config.toml
d_model = 224
vocab_size = 858
activation = "tanh_gelu"
norm_place = "pre"
norm_eps = 1e-05
qk_norm = false
bias = "all"
init = "normal"
init_std_down = 0.00655
init_mimetic = 0.7
Each number is 500 + 40 x the weight over its row's rms, rounded and kept within 0 to 999. Layers, rows and columns count from 0. Numbers have three digits each. The size before them is the row's rms in percent of the matrix's.

# o: layer 9 attention output (transposed), 256x224, rms 0.0711, rows 29-63, columns 112-223
# v: layer 9 attention value, 256x224, rms 0.0815, rows 30-63, columns 112-223
# q: layer 9 attention query, 256x224, rms 0.0865, rows 64-89, columns 112-223
# k: layer 9 attention key, 256x224, rms 0.0867, rows 64-88, columns 112-223
o29 100:557500400566482504516568556474578516488485597522491474496531550495539550502518491519554536484492506413542575528550595476477483467470509514455569511497516523459550540445506593499524588569478496511532472507492469487560566527502525503539517473493488468508491530455563507535487450515460550507545430438514490530519466542584486451563503477511
v30 102:530417530488531545502471554565505439474559520503485516462438511514531477501456499555418512528461519576589465499525525576466538475467457500427502481578487477497563523504462502551506592529453518457489504513500503450597519506501558451493516501454525502551523533543568446473522440524483479467476435421486537543389445571508469464512538520506
o30 102:477556437540486411455602499436548502575482499501557480442511510469446475519487506523491543491533528542494465489498541488518473508519519441497482526430572479520470495536452544506546522483498442483482510481504472519538420536513526510451533444489495501476479517523502465479513469541454531516467588506484482473567500545492542473457601516525
v31 085:519564454518515535496409507567532485537467544515509479518426489510505478470501565530452518555494585494495539401501520509461513500521481486461556437549463469540539505424490479481557499451481501572458539547446542532550507493535574426442582539557497576598511477476495524497526414511477513518445502500458475531506456517516445491520519449503
o31 093:464533474489479505546514497487522554566456499547481495454523550531485470541498496523496586502440506575496478456503488446469523469545453404487528491438511455500451576530470475515534490599500515461542531489557397544535428456475520384515493498498554419500482512530491461584479496523486517449549544474548511437514524493449518434541557480505
v32 098:544575501485535500561540471492609484459524516510516536446493471570500508517446512458455437502547391532403463441551486498527451501503387480490435482489523499469469564481546510518420514496530512492568508586546513500498572483494463498462602506506486580484459476498495527511447559464546474440549487497483508524539468454538497500522507495512
o32 100:449490515526555501535499511444543531534524558518564544493488466508452497466469536509493558547439432504500544476513492407482557544536557578458561529452518492483486487529462486556490478473457486555454528481458570475445456525472476508527464509506503458518499555585544498519592513557476545570487453517542504514471472501422497515535520445452
v33 117:456498452455454460484477568479493460568430502487465527484466548479510486524506463472534521519535470446501558482518472528529529509480568464481533421449511476488486510552488478534514483504491474480494529459451510508542514492426574551496464476544548505498482530522409482474387501489472476514420466505535489447608510503494522483429478485456
o33 103:516546454566567464502530462538532500458471425453523488534540571501501472511542517556387518463512491507516474515548450542540499487521508560536520481552503539518470522484518558465539500510485473480484513513556525484427474472500575511513467575490534585501488473493471448580499564543504445480466477457510504428455475490496495585529482582554
v34 095:512489515462489531519491521539571470469602519490540519533473492531442528559583453525434540484455447502568491541577532499508423478429516517523456501509479517555426542547507496497525489507481514530583452544519480501499420520510546477527578440533409540429466549513458514490513538440482462474554487440524513516479452505536482473514530458464
o34 094:514553519488490517462468492499568468553472462484503539399479476463545460542472467570514491574477520569444479409489528522548539493452518556547544525490545473520493490509549408488512542498468471534431527535548509510446547488575523436548519458505568526504441496427538552536493496537509416572508502463490433498550519422474508541505595485531
v35 096:478484455521472570431500474556482487480488465536561571425492464527444486530453457488479521495543515453487479523469494493506505517509503562533503506386464500460465539447526497476489546502534533499485523412479463444473515434536520512458543551469478497451409453464443495550473534484495521486475528560545561447539462526490411524509504561469
o35 097:460506531428609416491526563492447471521450424444440439561508460500489445497494557471530515474528479490482413461522485409484491551452459479490465486478495494536510500510472483513424512550506456449525477554415493491505503463515484411424420483524562531480517534531548571482535482556526492519526526478490438482539568532470473495422542449468
v36 092:525547482475458469531506451558468480557544471504563537527449504466533496461431613497458493497467515560473490474497529459448418514498506544518426510524545510470453495500453523555480546532564525498507471508510524515419515519498467557418489480472489522506513520492465463438465481469453485494477473512485467507462505493461478407503484439475
o36 093:536537564569509511483457471444482500542423520439462449469451524508562467479516495571574506508475444528543463480554426503566492464514498553455514521566529491534477492511586518531560493500489477530497551518503479472479470546492480451504524516560470504491562550575456515471498447478459472461523538442545424474503468572520468524542546511571
v37 087:456555473515433491492570485518488448514468463548465475507504464523493536531412506535513451512509457466438561472460518548507412457525575480500533488463502554490525470440450456449485505524602464587489544429490444501497492435532491536488509444502464452475425475461463598507561535461489534464498549552523475495499547489496499596538495484535
o37 096:454502556483519482504488549508466526502561454545525505547616424460442557464498562485576451499492520482483435529502522434475513431537489500543485504525463471489506567443447421474425502442524478533519519529536602532493526512491530505494448466542564542541557481521433458511500490461560436545464522501556484559534563487509431487551492533513
v38 108:472510478478528524527565423453426515489508538475486439488532508485521587540481521441508469489539531508452467466473426428430564449489513564519492560464514601456484561516459593506470569513534402503440489504505537517474511445517489472468435507542552426495475530469435542550527439417499524480560514508522528418502557497509523506490494491509
o38 104:492505486582527547465488510499424523590529490459487498521436529490516448514447535516516513481554529469553514541479463485516517478515551507518465516454512530516431448426543455504456521539516540509534521512543520576564525500566459585515470549444502535481558496516602517503481526545529558525486527463530436543443512481521463542584462501481
v39 099:502460492460407448493515510454460512520489497505460479530566503442562532569506550501461528546493512473515477499499470491446537494458532465464503536410477513481501491482485571496550493526518465483432532466441430499444531482521557516510410473508561445485502503413462536510530539422475498483607490517517503494547530508525570545493395471409
o39 097:511457491547592502477441414479489489528547468494540463487445549431539491511551475514518489440541461488470574539511514491485492506517518521554504570459518512518411556448539471552499441548532515530505505514525556484558487473472529466478478594559463559461495519459480512506522491513502491494403565483482551501516485465488428555503542465541
v40 106:488493432523548568455516498521492538517498535459529508459514489451514539537484510581479546562511550503526498459447451480406449541511487532459550472505486440495611505508467410517543518468475510513425565516523451519547587437473535464485501514507437526553558480524540466480499485534552553515509521516461529538537510453520521584482483438517
o40 104:579525504444477457531502506507513462515529471565450556538531511463501462446552530473518502539458505541459477492455522504484564448495476406451493525479545465485522527485437509512474505549487457506531491455461527483558399468573490471481502503532495489496474430472515513541539522482455449425444566473598510516515458529497473519467464522424
v41 102:459524454546490486511557518503466517434458530526553545564523413473577455526534515437467478478494566466403462546454457486541512488536479574529470529464491503495469521545549507495487463490532549457483444532488543433482455469483482517475432535450537484522415439467480438521429533512385471552500445514519508478506571495471505479438521490529
o41 104:530462532473500480440485475495463503528471438444527451478505518457478481549463492452523520502426474383633505455511492553493511557427454480451469444459487540525470489518477546493445480494458518542451457500498478503542540507514477463406522541549553603501499476514522505505537584570499560458522399569522494458496474478567470521525548500441
v42 102:523530475563531569492618486437516454519557499454540513422465548510478495495469475526540518453492470468434463507514459430485443494461482556496531519444469535492471484533515566521470512463477491539497510522514495554480390552557440486457443534508478519492484532531433548486453562542488429498431437513543505492485522521475516462514580492472
o42 099:510465536480513404510426457494478454464557524539492509490499544507521416540482544478507483419493490526642503492492470496555518482577569555502552477457555501542514470474502536481482514506487449498439508531550468503474527497549474421493518442501524463493501539496534517526482513509556558455564492522550448525511487479509402500513474466483
v43 122:491451548477488526458509491468493455480528492507541476460575464536523447551451467465441513503551491448516545485536475522522491576471481419437570525487512508521452521434471489451547555401465460547592581482481478517517558573518531499560580485532474603493578478559483592533514557552497499458450487499498479474548488444466461497464547524521
o43 111:474511499481520501556497473489541500511513521541472517464516512541514496493500513555553496413516427535460500544458515490440515494611467569546514515441534445457538478552397514482534477482495512478592488488478520485499479491498490502490514484483472490476410518537541534464460548488482494483485488500499537554547552507432479535471496525480
v44 097:435499429571484489491518554516523439494443443516544524508480505512487500501469588423552528541464500514478526478499524477537490483505479463542459523534582546500515508498470543478543549502580474472491512499485552424477489470490531451478512427474511578523503472547493511427579538507537514553439584472515445478562473530519525468506524404480
o44 103:509507490552566551615565479529542525515516481474502485497472501538387518459576451492492520552455516544442551545460501450442471449460469539458507477481489526505453511533529500534505542505507445510572499495552507481488540505495544429560501484458513469462516522490404470525447457506468471561506539554462472464529546542529529607483526537514
v45 098:500464546464490498462486486519540511453561433576449455463482449537543512479549407464522500505501519526500550515468482610519514494490493530554460546473566472503561484509564517485497508475470545573493480500430496546510486509542472582492490543460496519464482521604567497506546537499493433436505515484549461511499506494408448452538542465474
o45 094:510469484569453437555558542494562522483502578473465473502560501460465523501486523498521484444533548479531459551476534511487527475461520554560508494486454549500511547459547484521519439454509425526474467526461404449444493515457476427453558511553490533505486447498513569481421532487458532536466504566484539536499492529528526470499541452493
v46 110:481425488491454472505560528491520496434428487528516457524503516502503498512547454334486470429464517521463503550442458464578544548486477487514453511489565480516508510514544549478485559463550481532486516442510439516447459530500517551514465555493453529495540505498528571554596530501473570498530487572456469511577527501507496535484531516552
o46 106:487529529552470479536532548464474489473503502475510454449519490521548520535502520581521490487509515440482510560514562501470535540505519572550497539474500506535488577492573461476501501408468426388531455491527538564462520472549478456441501418463564493445483544556529573457496489479498423563502542580478556454507563465504505495546497413498
v47 088:471517447521474453518489519566481546454451530497487495480428509477542574521493576572533525508480596535528439489457494517419547450503482519588484537512505471467494544430517513441495548515479508494398536598426455446481498437575547496420460532500552504589520462465494476517509477553520477453586533508514434541513415487511491474504514419476
o47 091:474518516545512492447504519437510532549499559562539499562527458483523459553487469483483486514462414486460521502480504525552485487503529419465504548421553526442442579429445479542486479586543479474507494528513474506561487544491450402511431524512485508495586512523504484532567484450460514480463508435532520518447553502545556502521498493389
v48 094:530435505439449436468576517502526492511548545502511536421534494547436605509553440463447507480489458502531535502428500538514543429508537515586438539500524576421497555461466511477403461520517506474540497555515525522454494488525479511535462518605582510442495533491474474564522531502473522419576516504550487493545510473506408492502472519472
o48 096:513546503529486579503528503531500532448441510498441527532528480543570503509459546559521505449442419479520456522530587506531572526502512492552438581493453560460461508475479553519523496551554450490496531509464480479535548540456454536447502542423491601468494563511475523522522565551461495537543508439507575599396493510521517529463529487477
v49 103:509505516566467488522510505504519530495544485526485546472534493565449507463534470437451465457466511456541513476539434478526445500538538563482501542455506488503540518454504568498384506596500608552459495543481508526519460532519478510465496502460493513457538539560483451481493519507469504460514473492517452480483497468422484501586507485482
o49 098:486501464519501474528480507533476459424468570536525452467461514550552542542437602556573500453490546430521541502477618513553501417507493494542544481466534498502476488495571487557434542501532537478476494475454458505425497490527532503454490479523547515521482458566486498441534470526467476532514434468487472496515554508537499514441549532577
v50 119:486558500466487496497501572495396561473478458544528485441504442547423486561500442504485468454525519454476539472491472508556504457419481519551471465504491534442496508488542423478456491497509543493514490440503423574462515456596532457493516500542587483482462531508438474400548476431520523501540473554507519534490430508549467607458545572478
o50 114:463440548492533512450502573573502479467489459494491527533596467507555533496480526445564534526539537502549418500517563532454533493513520499481502505465481480517513461527585439497475476512548390489569437542509574470534532436553524513523452478505506457580504517446529514552457454520512523520484551489420550562471577553495540534531481508419
v51 096:437495588507594524564534586544482458491530507531401548490458469528491528541487501526467530487525561501535549528456468525500495547515526505506540448431456517517517538499421404502375448471470470538511510520450526497505515480503526502472569461551490521497534505490453441509485512510501478505507546421461502484535538508511534500518509497470
o51 096:516527444537435523473545441536478514504425495499577554521575493450489504569545501467509552489436506509477475557494506480501559480555502583487535441485506497501574553514527550469515507569542527550491487487468590488521489564506505422562595527509482443518487421543473464503479515568453535506437488536492528507469461468485491502535483501494
v52 101:410479499522526516485517541477524488578413524540492527486463511511492509473473536466510591487516474479513524494503474485530488575549528518466575462491516500488568512532473458448482520502535486437443561445514441411472474525473605526506565403546455455450464469482471510604449494517484509524448474511542525465547550498508588545479444458539
o52 095:518556417494507456434470425513536527517471483544492489515484531544465488556537488512437461461522564504539527499487535479535476575542436487471543480602513460470484460509510543543559526466492487537501477507428490554592541494437548479524415501459490531603483534511498494518512497518488432534488497474499492467484464489478501518505469514495
v53 100:472471471469506569534468507521511457480499490499540462481463514506468428464493463497545565458485504497506430533537558447515473489534451515493541554528505477520420477584505490513524518414475488504565552519522473515467475555484507482534450524499510583524489525447519535564421466493525518497515432454545541456532492531482494484488536549452
o53 099:520579523467486479469475440486507483513463514447459610501556461524431508514497516583423485505560466546498513477484458441503464536523508456457500497594459447490484489477468534554455546541454493486450416446492531486564469498534477474524523433524469473398490540561582556544449524545468502514555512519473437496447536470503542471420506462503
v54 095:446487517500508495526526585542501436490430535547471524521465547533542486542506469569507564532528527563509566487537490451498480500494576493554516495510507469458547533611430426563515457526498504493498504470493482510535491472450530489536557458505477521491540459513371517563501456523504500539492485488482533529534504496541587515514499474445
o54 089:601553463553509442532530464592484565477554438410511527445529563478482574584534492551529551526474480525507468502431465592469463475476492577535461433519488534488501516457468520449459504512496518521501491502455529457389516518510481502537399525510579463502480530446432451506472513457542469464522508459558451482403487471542522533483479463512
v55 114:441434473540393385547573561517495559465483505452467483497493537533507484437542491381555479464476497468511511489477432474547501494465461494547488489505500504494522506519547557486497522609518493513473502520538497533450408544497470525463405534481517504502523469482532524482541497525539532560508486593487451567505498490421494534483448488515
o55 102:536473507543519588527509444471518509429588519500573465500515503495481559516457502494510464466434541519470531473503505453484530501503517553485496531485483515499355532460528485482515460440503549423511447473532401467493592512501478475488504484518525477492522500518483579518544515388462505489525501529501459457484467530505474580527423492490
v56 124:457482547529539513483468544525496467440455557524477508446445523522524476573485495496421613476466562535499505561465529515470469618498507462434585432514494444454591505495490464459532471473538498604465492485495470451581543523505560502543516503534444551530554544501444472480441463466500507542398519524502496503490535505542529538489439483481
o56 113:523527447506445496469496546516492548529510536468546485556505494511493493465534500529433442400521542536517500443510467478470520483455480434449514461559517457580529510532478458481489496518460491488534514445547436513464444493499534494495479438517554506505474485513563492499499486509548418427462538476529557458551469498495481538511441471564
v57 109:543566572533527549470503486500509445604463491521511509557498523505507500486549525559493477514524538511499549468502563460454514466566480462525473396544492474534509531504451488563528479477466457473515443532498535481538598512449566461480559428508450543543432524457432455485429475475522490539493541413459518518411514522539502456484542437544
o57 106:458551436500514527488395510573432552461569506533481512514441553434524409470562513517521518524444479579519463470467483504581461477469466499510458497525517484462552466538524515456512495501498481492560533468479499481555481552527487572530550531472487472546488506447520476549512509513446556487461553477456499541528462502507563496497556562461
v58 096:564530486430566603488509490438510583494496544536532534518526501541483463484464428480497516487499580489488479543527531465585530432594526526559488479542515531576474492518510457520471427508489622498519453528565480521482563527503422580507469538505520483427485579508563466430487515459461459545477512427517554488544541452528512459508515532564
o58 092:395506594451405504454478515553508434459518471428491496461466489540550538518555544463484528471505496527494458482506433471491546535483535439502501503529497518537546491550504509548445526465522468468387525541405491500498560453533497557478514513546476491545534463472511518427453483664448479458537423532500469464448456540468516460490490511492
v59 092:448507518594519425521527463491492520476507538538579497474531532522540530568500549475529514496488484528471520535481451483508500447455503509576527532468500540512545512505508504528482501503457533486512532565530508527511433466470494473547445548626501465521456399531462553543566505547530493482569525520483503484505541483507459577549515439500
o59 097:605442484491535528587486469416514520549613522532491513490491537403458558528491481454544560495510450480503536451528494493487520482531478515484512507477495483435498534440473511500475470491455496507480474472451549502519484487555409385498505494478531529508532522488617508470530583510498549505481487486492477516401468419501486464498467474470
v60 112:514485609463497441533611519508516542521503522517505468462531434520524490506518495490474497447568428429561570541487485584567540507474501418520469473488476498505442504522558465485508456519535482455563551425507512493478515524494515523592485482500555509435512539482521488544487598506442464455486467473523536427557479468513568527497528499517
o60 106:479500452480561489492446461473437483468470453476517508535564529522480527516547448504458492489527574542516509504545527548466496576459554510575592502499482561500514453520428506467518528484502503518536406543474473504467469589473435569497541535574529524473507531514500517475488511505470474538494429520394547504474545508471553515489457502473
v61 091:402538503475484494484497481497494553506550524539471517476522547523491537514525499415509535474506502409479546511542451524564488493437470593510596494428508513475491526575459535477433485452563560526531496481531525548464445451566499500515522474488434509503459505567410525584480573506466568420529466518497473492473507471494481551485524508481
o61 097:523506497535509528540517511568534455452488552566505520486589421490552442458467490505482448460525497426519439529519528398537555483545505490522527473571496496469443502523531490515493585481515521507478456548485513505518581547507464499432485500547490518532406459477559504497526551525491487493580484416507431498536527449539440513522508487494
v62 117:545425435477471533487435476525517493505566586441503581508519516454541448509480504526523520473502476529535534509504493495395498486484520517466512519431497461484490459447535546513481555500474486520432537540474563506468473517444454468473421515456515500495487465587541434470475543504494515454482477489495485438469480527477496544533493488480
o62 106:524545543523544458477542480482587499506452505492515480550494540478453423493499509522465439457482515463516493432478464549501487452527471474532489494517605619504546550547416507517461511540526472536459523400516437517517484515489511483401515530533538508441482494466538511507487510502507523426471542476483497531551537423489438471419484596521
v63 096:385490447536467447465530545456496481579446444497550505503615464466453484492458463425460521457534465494490549423495471498469527497461504472522490522433522514446455509434496536457479513444540508520597530490554548466445518501511558592488512450564523544430519474480488544531502579560551551542519557518579556430541508499454566496466472496495
o63 099:538554524510590581557498508513494495437460474508553510580445514523547567437571548549459473476509472524497510534479550448544582582559422545419504524505488486522553510541503565508432478500472528540559509480442587543512519488470496474534444565441435560461481507512452488526508547455551488544489477500501478502509554417500494529510542535486
q64 090:526500497535524565540516527484512477500542529497469452507493491473537447503416483507471496503447527428544519472484495504520492500537460421501497546518542511526485489546464427561497526464498398553454561443465567494508487505506525481522525523499497515455466475470491493524586575567488503520489497417487490585529491562465487582527501494502
k64 092:504505483467522553509483477543493505517543524505479542489548440494566487566499497554579485445484484578571506492439423548466497526438535455511461477532507501484475468570498492504532457576465460492505510490490553462531487501467505514505440528462458391497410514456459508529568514519483514546546497478576490544475478539544489451491551510532
q65 090:459527495517532447549542529501472498464505491451520474427514458513477462549490610505476508502487496513467483447421491492527521506542547481517489474483490511535538440493531440546458476485502535502421583489486486466533499547449446419419561448558539481574488533562530512501512517521499505488481523466497472488527532492550500480470470542453
k65 095:501513504472553436468448484512443544531547581490529556480517499499474475484490525546485487559505457596469486539498532467492532512471536483549496467555535492523514465447496479537553539545481463476451476515462432394560587483485528480417502550507452519436485562481514482513588445535464458459520502439599441466529460541461496484510519443477
q66 097:476523514434399475483527462512498493521490496475472571502463475407525490473417539494470518537492483505520531451542526500477522507431487511545533484429532530502484529528487492481583441458455533483505469531486522532542533595455556497462498529582449519554547434558537490474494439459490471532447495460504589507434467447447521561494514497553
k66 096:498461520521552524522545519437533533514552462482532506577496434574524561559502470475589506588411519526506522530470489479507485523490518526450446523550559450477395494471462418569513485504511510506547513507507443538532544588505512476464504513492539552579579524588550508428492443493520531482476535584524546533482481464476522438513534549539
q67 093:549484483549515507506498561560537489544521504556480484468534484521462490505479515522474556549499475481451559507483464580447483464457532499498462510527477495490504480487482476479529451553491548404508491513500457508498504497500459494462545399516543573461505505492462536501524549501528474409541497439515460538508494486521477494508430506458
k67 086:506460477524530494466464509474498439547551512449433471538538563450508507486367492576463565587528530540412561488471469468389423485539542495440471463455463520531509544516479516535429440506509504458498460552522481480482474467519493481508448526536483492504504488439490463560553460489462468549549503474464504453505474472486498536473467513584
q68 094:433514576551467543424500498482498448528535457438528528510538509530510497510470466405477586470485521501480473475542470450583548455559494553537481505512485510518470467450564493529459573529510445490479534543447489430513461448493481522502470504485486452497491581460432488503517535531536441468445471529517509467555505481527461488484463518472
k68 090:508459488553531470416447564545507512466536521476536563565482531458493506431512457479448495413579468481561500485513523455534454496530555530523559502497452545452466419486474435512480442478453520502456474506544540509552461430516510560495487508492533456503532509487542497506536624479495520488467532489502490456488552465569528542486468540530
q69 105:475460497519496552448481409477495555485486413494523545466570533457560485506493598484553455463543562473454527520504468492518460520461470471486514506496464515513526457495439514434518495496473545536470513506503491464528532477460515533510506557497506573543515481488534475447433461498538559489517480559446445430533533536506464497503516535398
k69 098:596482520516533411451559446542445467457539471469494506539432562460536454500514570500445531502470522456549549486510514468514514449503492456494472546513468542510530531511513551460546494486444552490452413485508539572514558480519478539487580499495445551501504513526534572491451511539541485543466564499536456487508528508583521491467514554457
q70 098:521505556516513528571537528531503450521492514570474509532495516467553540426498527491559506473460501576511515457533522481486522526514503500564443517452457481508449555530553475491508490497490534512467481514477475505444552455520523466506499481505473535489482489484537507459506402416453567540461484524544496516505539476544494519446487521483
k70 090:543531491375484480522519465444482527549491505486441521542483460516553417497530528483490546501470532441511527484506506525463468512474509506540488521539481476573440442468491467528478412448544563556502534440477428506485582529503536412525475468433487487460509531478478498475492411394459503571458528518488415429504502451476540489511517432470
q71 097:484497471472512569497508480503461563496528479547538602490525547508498515453506495478573458549523556420497517430493577558452557477471532475504516490415466528447490507467511502475448496450540528540568458448588520553598578502524468583544481544519468470489543464456492453482584511482524528481488531462506548408460510526519441505495494508599
k71 095:479515485577446520472463526446483491485484502512435422459505576499516558519515452402497472517446512477476498519525447555505459513500405465424445477507494533494531513454407604455503485503445494469518509522543527476481518560530505488558548527522469474487491457529504488516461522513500471517506494530532492506464545459501480520456550567535
q72 089:460473519479550581467494571535570527501496488460476519500476458524451523428526443514488493502517490543481484524558515559465475486495446500483496486509526510444543530493430430495464510438483547434517449560506495544517508536433485404489461450450561511571559519483541452532498462491456495545448518455472489524486528477485548506495467485602
k72 083:468533383534518542488495555496434491489500537596527455483503426454576479504495542464550579525514495547520543537507477458526572502480540484481558470464509528552500530507573507413504494476509471473548549467532497480482444597511505497532548569553558469462486446522528456425560484472528393552540528469447557496448566549438511456509526501502
q73 090:557474511513497495476514516482480492539492527482386491604442510469516542573545482524525496479465498555518480533480491491555477498477468501500463509486441522471490487472513494641547448482483478591503475510506504453517428469511519541504507518475529487580544446517471576427455513467514493551524553558518468465493537496505473506451562556511
k73 093:509497507444514526477506513555510549479441482465514533568516521468452442475432447509487494489537466453473469524496464494456517543545475504505524480514495546538495530414445495487540503522466422605456531493459519494484528526495483562463479447515526539480510519514433507473442440472561524554499523493446430490477540451569509477427445506490
q74 105:577545455549491521499565495458502501498534516472528555534522508483451540476461505481505564531399512555558457457498478531487567604502487481501476536486524466450559535514485479535512528468525543562446507498520485430571460569488482484531544536470524481499635436525481485461548501504466490495510427491492583490502519503490510457539512517440
k74 100:487528438534481491484512542469434519506523493481565518520524486496501503512553458561534525539453447553488525590473439503495540517517542493495477472492555480505419508549440569513439503486476522490425502416487478534545482482497499453406505548532527515572531513477447593536489474461508506430549469497590468495479501535507497468541497490466
q75 087:539540521498527426531426589505506471494537469526460513506516504435555456464509498461483535486524541537492424536484504470434512491514478495540427490498461550519507459466468479532513543495505506558544499525480546538550535479475509431541550511534529463457472543460466497483522485567523412515373516509494544522538522562590505527540527498454
k75 089:525519449509504464407478527448450573420505526582540505463516488441493491489499533460525503449460500545497493507538467561486516467608501530485462457486533514532447461487477493546493505509493522506544559429469550454515539488472503487492470483522498524492451432413476478452465495535487488518467553502558456532536492431591537517470464467525
q76 098:528524498461460549499566484550476567498454552535502514512568505496469516548504454530493476475483503589514571490415461486471497506485551534504405515398562545468509437512527423482424473465515484469452515444512524431494533547496473463506451537545461520494429518521508438432495559462498446479469469494535475498482437525512510508506480446496
k76 090:566511514524446520536445501538415480464512433534470463463454447425475621531555448525566459508475521561482444490577551522462524495533496443478457518460523533543487489412504506530444522562523512521488519478531445494528423527518580491414522513545474584471496518431523524495479530467510522505445472455525502478521423489431499473489506450480
q77 107:405471501490512432471451590520503465444536475452548463526504544541478435462530448512447459532465539508456495564491470468444463451469487522502574471474541486534458473549505418512526447492489527544491523510482514527507527493429541466483544441434450510551502499483544491501538450490536500511548433508502529522521487451560489507489543442538
k77 104:464550417474474584559496525458546462486459543526564503528489429473494520512509495483558455500512473531480488498529542493471570509470569517565432496520436469479521484451477452519515487546474464587540531485470525496462430534479545527582454520481478435455501472496401533494501523449428433539503489460440525476413558524552554494533458486553
q78 096:411457461578537485545559496484517520461463481546492495494479420459465515461504507531498543474528525513482565520511556455539448554459486400461480428514573504481493454531476522485497512509510446527451603455433503513594519481523477468529478543494473496474476541471470473489531495558467481506531505502500541506421432511488413506524517507522
k78 089:488603462442500536550440549470493539524537532469523500424511510554536548481526491495495427487549444579467536498523536513484439516499517600609467523482426481497495445559564491476524525505572526499579495462491540560565544622473524484522567474546565452497481525538494521548430546530521484510480428457547472576503423555514566475469535509522
q79 100:511527538513486475545473462457480473542514484448466493524529465582511496490590511397463457529497497532515493480475470508491515541463556519520557525423441434453399458508471523462508457470520512475429524547528531485414528403514471497519464429520536517491527476428500469546563478456487540492463543498497472556508522479484565447440459505533
k79 094:511481436512565480534455561402542425523457566402521509494508523555516490535468542539503551501505504463439509467515521454465491548479485468442496590489505482502495481458511497513554480456500533476486481573465470461437422519495515453457520512512496489478462531437460545557554470532486449527554484462421447466527486473497508552599502458514
q80 096:490418522521445484448483499427458455547548539531518564535523434442455540430585560448505472479466448460495493515544516468526543482426481464553521490494492533499516553512418513632530531505468521526476453487473436462529502465434438511480525473540524535468521476495473483444507495509420515518519493475486551527515465470356545452435458464545
k80 097:493523481573477537501473496466447461488522479470534545539461523468513472523453432512532484541465497474507569504570451462475540568462468563543476518524520553519529513560517536507550460485464497543397491466453550482561448519482546499469487502556505443451508561586579501553548465535532549472441545505531541515465504458505484540520502598481
q81 105:495566450501529487482441505546462529447462493471542505454496505513457428449518469497475483455481482473477449502407526515510488543424517507435566498518410465484525521516435407571511382455547510539535510532536518529544516468496516525529439492513452512518496454513536470506481480481500499462365449486520436506530570525415582536455502519523
k81 096:538448502473519478525550545583462533474452604472522470447543495490482465512542546454521529461481532505525507442440527471501602565555498536445472493436557516518565493485522500529539514480467510563563528520505525549525461545454555524482489514481484505550513455518487516484498491572533486507547394527558507474473531495487478543594524577501
q82 096:506489499574462509463546511537581447458470440497512600510470457516535549478518516518556409443531545494545519457494485495484491484546524570554407501534448454546530453473488510462541511436430530501458416568436545512528420495564482562531524495465527473507540554534469437505476560471476526491537522550483513468494492496500427523485401518449
k82 095:454486553462527498494498553499413479479526488517456517532501473518558519550568479506468549578477450421563497497620495482497465449447471507471477530536487541475401551491496507489494499497528492414502478501496572571479480565515502493500478428468454506532500581517493445537523517477458509441488549527549485465542525441485439517437460509503
q83 098:463480454616577475503484496515462502544471463500472532471525483539542512534545580508456555448540516523444521492506474506512498476513526502476418447556434444500487485544500516478468532532497522547496520474481442464475542484502495540492609442463521470577462481559391428469467497513435527468494507458578527540557516550459527424508519516550
k83 091:516487428441560459532559472461447545554461461455490554544494475480537531522500532537407520484509520580525524562518521467508441539541491457491466544476477539459507507561448495457502460494447536553492495536536529471475491474474578509485482524541463516435507446465514414547537499515548523441476460486525428514536570483477409541525478495467
q84 094:504476468497475573541494509436498543489486525499577521555482538562545541517450489521662496453530437522499496516539609500498559508438499472500479530504526514516541487590506543494504445446502488486489450485530520514475561525495480508516499543563475482507479629485507507460570449499454519475496535467475500454544464542495542533444474515539
k84 096:482474530517578552490448524543442486546586426512527461509460481471486545507507469486538467554480482492549534496548551551440565532443484451517521499494459490517534519597508458457440474519440513498530507490473503581529513448415485446479535461495494428539514530531544546528519474464391547431457510507571486555476471443452496522502603429478
q85 093:428454619568488540430492528474472554523533482520581539453545529530560615451516528493544422432483522516524475581525483478529476473522444521640478513503449577489514491512510438493463474476460468491459576497479466472548519520512450438480507560533480518444505501472389506480479475488547489491491537517478561547436535554536465517535520473510
k85 097:516429504492513402453452464501429487478591490527514505466517510472555534462505442519563490488451504450564512476561464433478456508548539505482497474517524534488512478485518541441533543484462481535435485476431547483621442508525503438493512538506508445464486593456481485492524493541467451522492592531468550508429514545510514486437406508535
q86 086:538552527551532564513455517577427489470508525513485518537493475500465517445473484467559490566472496480533449504525486444418509545482539505485514421481543601459480480477513437513486534473517557596478457500481500539549527507546547523530575523489458452504518447518528487432524478424513506439511598504499528483517589511483492486490522555488
k86 090:456509514528514510544557492532479447493521448461439480527479476490618508533502457450547536458447467490448495571513506483538420566528467457481489467513500507513522531490464511466435514468412500431492508464575466609537429568516469476502482473506508475520541434449491503562455494511498508428500455468550505466438537475528445487484464533509
q87 101:475435595473490507476497490514453479499541457515499530476506477502533530501455474467532514435480480556457547490584470445425537424524432533486456506514525530450543520442496486481456573472485436586530502468484523421497515519510431505459468534506487502602477499525482527512465465481489439439506467540543490519531493466491402568499527492442
k87 099:550495505534481510489494514445517481442553533553519482572448470507466566537490489488502484444551551475524473540500491508515541494575460521476436454581538518459553508522494443503477468481465549540455514377438519564534532510549485559540508506493469521584467461527481536522483532491495480563451507534537476540455508506476531543535446503507
q88 094:523433513501563504531518517481525481477467453548534454517457511483520500559544492520497516582493532498421522520454468518430495492471504466465574474514484485472501539537533510500556439429515518520513461541568508445445474448542437486513453520571508479551553458442512432512489568511517504517511480487501505531528486582480506442476495542494
k88 091:502580527479481489526501488469522525507454487531525461520485439478531483488503503477484603461589482502563504449498558506499467477528505508534425523517455491506459572509395527482484489444499466472476499532536475444416439488506596483453543492632510518479516462509609522501517502496459476486566442516465520483484448495559480552507529530498
q89 099:440550537476505517476538461447491493546460506556561451476480515450586517498470466486514468424492532519458433474508443540562486456497514495541520363594557460537495510429364576451510532489547449509469491447551524462456502528547543506478517556527490542458495500527455545483514543548485446477504552581504497524478498508534455528489465528455